Weights of a small GPT-style language model, trained from scratch on English Wikipedia.
Size: width 96, MLP 384 GELU, vocabulary 1566, 1.17M parameters.
Architecture: LayerNorm before each block, no biases in attention or MLP, tied embeddings.
Training: a variant of Muon for these matrices, 5084 steps.
Each number is 500 + 40 x the weight over its row's rms, rounded and kept within 0 to 999. Layers, rows and columns count from 0. Numbers have three digits each. The size before them is the row's rms in percent of the matrix's.

# layer 2 MLP down, 96x384, rms 0.128, rows 0-95, columns 0-47
098:583551511485497502538445407500524552510450516605497499479469507492482519472568494511566485488534573523430464488518405541453442527529483461440529
100:474478569517529408485500508430531464515450521518490452501457469471551512463498536471546513490541415423500437495431482503567525493530514495502509
086:453582566490421517523475565550537519544459532543527387473446479495549449548474539529548479506486559470446417491509453464448412453465432519505517
105:458505493479529550461478492556459461491551498437529483524493538498518489502511498475526512462484490483475516505543455505500566517565541520446476
099:522534524511504456431474465563487477396497513515511488524524482472483471422488535490514557507503477475512505474476569502481487491509512509519478
095:551436497470514495536484481564516491493508532516535552520488527514521507480523535488500467522510552431439481470451434480488605488502519578454498
091:535472509539519518480462546486486567511519490447548400491490495542607501472529621570523486522499519500507555523557437491565521572524495499492482
103:489488475497515465537470458553438503472449504494503508507491486551528457491466501503427478508507403485522479477484592479520514559527549621481511
109:449499461507509581497490493466477535421462521535484502504503488599560424467561533516436480535519506504543445509474559524517494475502464470509530
102:551545563478485531557567492536635485485546452549540515540511527471447465492532524512511444512554460469572460473463462502533469473535502468507474
105:417390558487516526466517544497449439462522534523490600504495468477555496527539495482523504512498543441487575530554556505471529468494527535493525
103:484511501547509468535533515645506540479502495504471509460475564495467484532541502511530476522502467491544534501513483510527525449486480514467454
101:447476487542543538546489463494522463498558527460484475491440514541590474503468474498509491566478493453536523476403539512534536485585532514552536
103:453519517504472489447553531538483484498511536509450311437462494474538572564523492480508515507553480498509405535452519500473484507536540494507457
092:604504431483519494494508450578513545510492487439524559547491521530463496523483486509510498473491510522471484492498474567510452513505508499605500
092:386453510479535449482491481578476556485472525481514618460543518480531475546529432482532455458502548506468506502457470488496529515492507541515496
103:461490531544576468474504493522479480477465438490549467521477516532474490468495486514498505533433456529537496470529453505510400487467485466535536
103:419535503443495561499508552475484491460522506477502555535472495493564482512464552473509494505561458482497509475478454440526529532446482557501514
101:433525453528478397542455481619497529505536493454508565493509466510511440445527495564501475473541536532417488528530471502485506527405485538493509
099:542543595510517442504495499512474377517434535546479551492508504447501525475521467448543514485496509484470542509496505453498470499496469498494499
090:548503433448499592477479563558493479556491472499497647504537475490515509541475549551438496498492462463505475473516498607571457501548516391497527
105:451516483456429387612509565428509507539501500479518484545539444589417531509539493572530515452503513512439475481444480502534514534457520510506530
094:496579446477490543540540510442509543482478444514532497435487503549497475474472538499465500510533465464560523506504585445451400532448511413546521
104:627490499500502531425510548429581499469532460428551431502501492501425509438486423533498515477447522529598525534427463487509503470439471424497507
100:569546540526460590400496493465471485549501475468474474467541516419567499538591528499511491477512474536466483506476538454515515476536471602521528
111:429564595541484594504500522501464518479624515544489440518532532500499522487531469500503458478502473472502594497473441492518485556467516551486473
103:505449510486507483475467499433457425445473458414471431507498510484534506516444532485446484452520512478530511521481452588468592511563489480495471
096:412548450516416547493495489485451535437476498466479493550541458515495478526494465492445506536460505545495495488513512500522469526592503534522473
098:560513476539440424500477505505519481498482507526503530540471498443582458512511456516446441464532549463492458453459449533495542549517527503464485
096:476451512521492460532491449535518500566464513496558523532500516431413533451508570453471503494540519452559444498573542492547512536525550531503487
100:536544629504488494552516508531505455535554513458498456547518478490481570516500526510497527527490517636496527496483485563521489473445460456531499
096:466545536460432545486487428468483458513510465485496485538485525503522496502478492552522476545479493487472474514472508486580490469536525508501533
102:613428443543505448404478454405499557460546538408441490424484470484477487461553436505543479481432534480534520512444427480457486542478515468463491
102:507479490468528530499538422666490554513393462561549447446516468501488526516559552469491495522470459470560525504466567424531583479507450516474448
099:562552445517527425494427535517558497467503495550520470527561565568481457485434465468430499500454464483509555520563510513473509487498490459464497
110:470471630468480546477477478443464496533541511499462532415509559561510514481524550507466448522459565523500563487521494589505483426473458481533527
111:474494441495527545551475542526465453470474524486485538483482503497460547459503587495486531497549479542504463520600510499483553420470517459475505
105:495511502510498514511494470482472495483542538526502472458534450492466408511482498484488497488500453508485451478429457511607464503416522536480501
097:458467467525484486533531485508441508483495531544545461563532465541450506523596532531463491435494498493518500489574537482519517514469569412473551
102:483518455520490537467522548489464512533602511478513472485535503478423435478506460564521446499508517523438533504519505486567516478567472500510501
105:454448483487511454472454516562545475613384547489495451520471558490548533464500497485481529525422536565571505513424520466451461492500460508476483
097:530435410553482453550513533487493520482499548535499526550504479483441479529474485493474493563502577467497427498506487561544449470449491480470511
108:516437491548498538527476510511410553559475499571507482482478474544454483513533536541503479496496476429474442497461519499443473484550540586477528
099:507485460498441417502500534475473521446491529473529543497471481513475516503472486519498533478441494464482543522437469429551490467478445508522510
091:482477511544464587504450472482511445477525458458497587501482556490466561480547539491467530517500514426510533514564537484499427495496496487482459
094:586449622575457502578533476485528459487545510525532509453509456481569516465446439467516559493545518466475460497513433482496524543447499443495520
101:461507446485550413397513484568478504526536456476492516551493467490454471440520506572454498513499450468463496492496507451490569592464556514506529
100:524555488465517457559506527544469449522531539425483546453493504461534553493519595563487467511514462561494539458523441492482520491579541515530478
092:535498513481504441557500492531488526507502521517507534470490478461502579485500520539504512490520538544512509468468555515528483449523495520496466
091:454471487517509441437530552399450532452525517509482570511477508545519509490498499490541525474462445548491475504485513525537573488438535462473488
101:448522472493494408529535526486537504492467491463504434493441542571531565511503470543573466507465529442503524505454496557501592528504474485540547
100:497512541465553476522467506394562491472584486510463498464507461488455595451518460512491537508485518507550543460502524531503465462471531514515482
102:489476524476526490487481508497471436565549490519507506545520523456489547573512483486569497511488513437406485529529544541460514562470496514514476
093:471531507452476505506421473507543477435469484414519536439540420476472469533541452496573507512577525513462523500516495404434463523544594516518502
102:560433473426520473527514492492555455482553499569458520507525498590469477493531477489459544516543461479427517484592391497473612472433474417496546
098:506438478441519537458537463517475544544526475495528507543493529473462488581559546485540481530550512455458478501586557494539454550541499448510479
109:468491504482511515508506474462536492551439512493516541511439545443445508522561459500519525490481538494545484478498599438527412450484475565482528
100:454563517470507575400521511501476472488518480580453426510434459411531480494411504532534513508513498460526465509543497587487483498491564535489548
102:407583606472568439490524457492469436459511528499526468545520503478528515484456428476494520532538468504505512471498515503514491508487485505521513
096:493576473547452401606536606447530513475495490543574629525511461490535432487475506520469508519522527518526467486478476443516500541508473452546556
092:418417521508604383439504504519543532379457480460528523438523441548525498518504545502480571444479520517598551526491572560464440524500511630465511
096:595585399510507525446467503594467472468481510553491458518504502506496459491491557482524507464490465501482541519468552553474459531558465516519470
101:585495376497494551512526502483519472522524474547448513474526484533484462463471464516461467461503553531486552496557503512535536518481456440478535
096:421514446548531469533474472521521519478468492454491512466527498420473477435448507432550517521508507507555547500526452499499444531560477496501503
105:591452473521497406561529488539513607503501476541513613485522466537416513445469461479469474506538536466425460498582510457519559522482506447515510
103:452510566544429519478490519505490527530463519515499576500560506478443519579481508472519508542524534528486486504520475518538554455496472472498548
100:520531496508550558468501498447536519508480552427484448466544538498525474499570466502534515459475546508467552536470598457459440477490493429461476
099:397514503517436534515512489485540510488484491466475532452554498480414526470497515516517521558537496450556487497427506414414452520511491553497434
095:573494523480535595580560473578526485464526453535494496487484444444498520518504426476463494482484481522509511511509506490494509467478501470520536
090:388527410527487423454485508505502505462584481558443538527527483494508495528467471421467475506427517510487552503534562485517553487526476546527470
100:407536484499515638507532560414474492506447478513526447504471471491519465504512458499535477466480424516427518504592542512509527451563507494566522
103:523557545518511495487470514478532485492594485486519457432522561530586558494500476439469523496481520587535527494583462431505506480520426432464521
102:520553430526538522573505519516515499527429515385522461505485555511541567542512477522499457493466520522417517473509441523440506418420492573490535
104:506466523481495488456562494373527489474472467525469429536473462524549537518475548479450471515533501383494449481545569501465513510553491437506507
104:404478456489478581495497481521514523561528489516488429496477506451434552445463489554587488544497505532511475494528531519495528409514574569534480
105:605544514466521536489510497457576531582450532533476477544498482455541539483520529508552594468576513573568442511478446568479520476494547579551488
102:480480503467497428502495497600499585523544497566471559522444456531498448489472536531453481532539563503559403489536472482490521495442570510462544
101:534495616551494540506484459499552503428554464482497495529501518552564502497546469508477485507506501534541522503566527495531444529513545495499428
100:490519507521494595539556471495513422544430475469498435513520534437486528587435486513510580504517484480480461510446475515444507478435499518510476
104:499464360522421527508519477381490479513536518570460533480479515472459445484533485504433420503467500509463476519458475502510454531431492532471495
098:555473453436559540509549500580530503504443526486477467498539527497520475518500462503445518462451585529476490488436486505424444486472424481441474
101:568535494458519507506469503500549532503462529434518514525550499521614502541472517483489502459452503543496539501526510510502508526578504525474500
099:538464519494485577443448517436472515511549459550500492462468573513461473490492471424543544511483415475448514531454532542541603537550423552519510
104:451533493465457478496510581452464513478482509603508451496503557563487486535505487386519481484483489509453505513466460510423513588517530516475433
102:487487596511530496487475431634513541589500503466542533554495536562500520508458548565515542502552449479504460526513508454436422507469531474505504
101:501501447470499444508482516395463515493529526558459555518555549434530414549434441457441483514529418487565536522470533489511394494477447468455479
110:520413545536461389402477461507455498536467533448542497499472497525530490449480508451497484471480497547415521488516477461527454483477498549522455
106:560451489505473468522477493457531480478494494480519568540540502518492521516469469541517529481553553497535542499535454462483515477516525398507503
089:402511493545500477570512479507446441530476500556490506491453548509551470518474473509515532475484518500521553526444486515533592527459518490460545
099:562500474475532524497526470536544501540543497546473453465501498473473576528511530530523539559522489532533500469525557545466495562582520499547515
095:508413520506549436556476479477522468530408477490545519465512530525424528462383473522498537484432483593539502515527446504458464504503470504449483
094:531470544453521522436493539395495536558505480410476478425503491405515489539477534475498537498509469517516466503482552510436555449482468511549449
096:535539459514543530558549474458492487460426479483489533528509503512506540507550563456519477487474444522573465531438498569552415468527478560548457
103:575512511495531447475504547510514565493526472455492446491450447578430441500496436499448465491478526499533510491488498459485484558519458450498531
102:481489521471461607510502477484455494457481484460456426561473464492508450517485489494477461506519505541443529548495488468524535515500481399502497
097:558512484505481550458558568484457521550544505504497565525507477561484501485461518513489483460477490592461494500535508514502555497501516483478478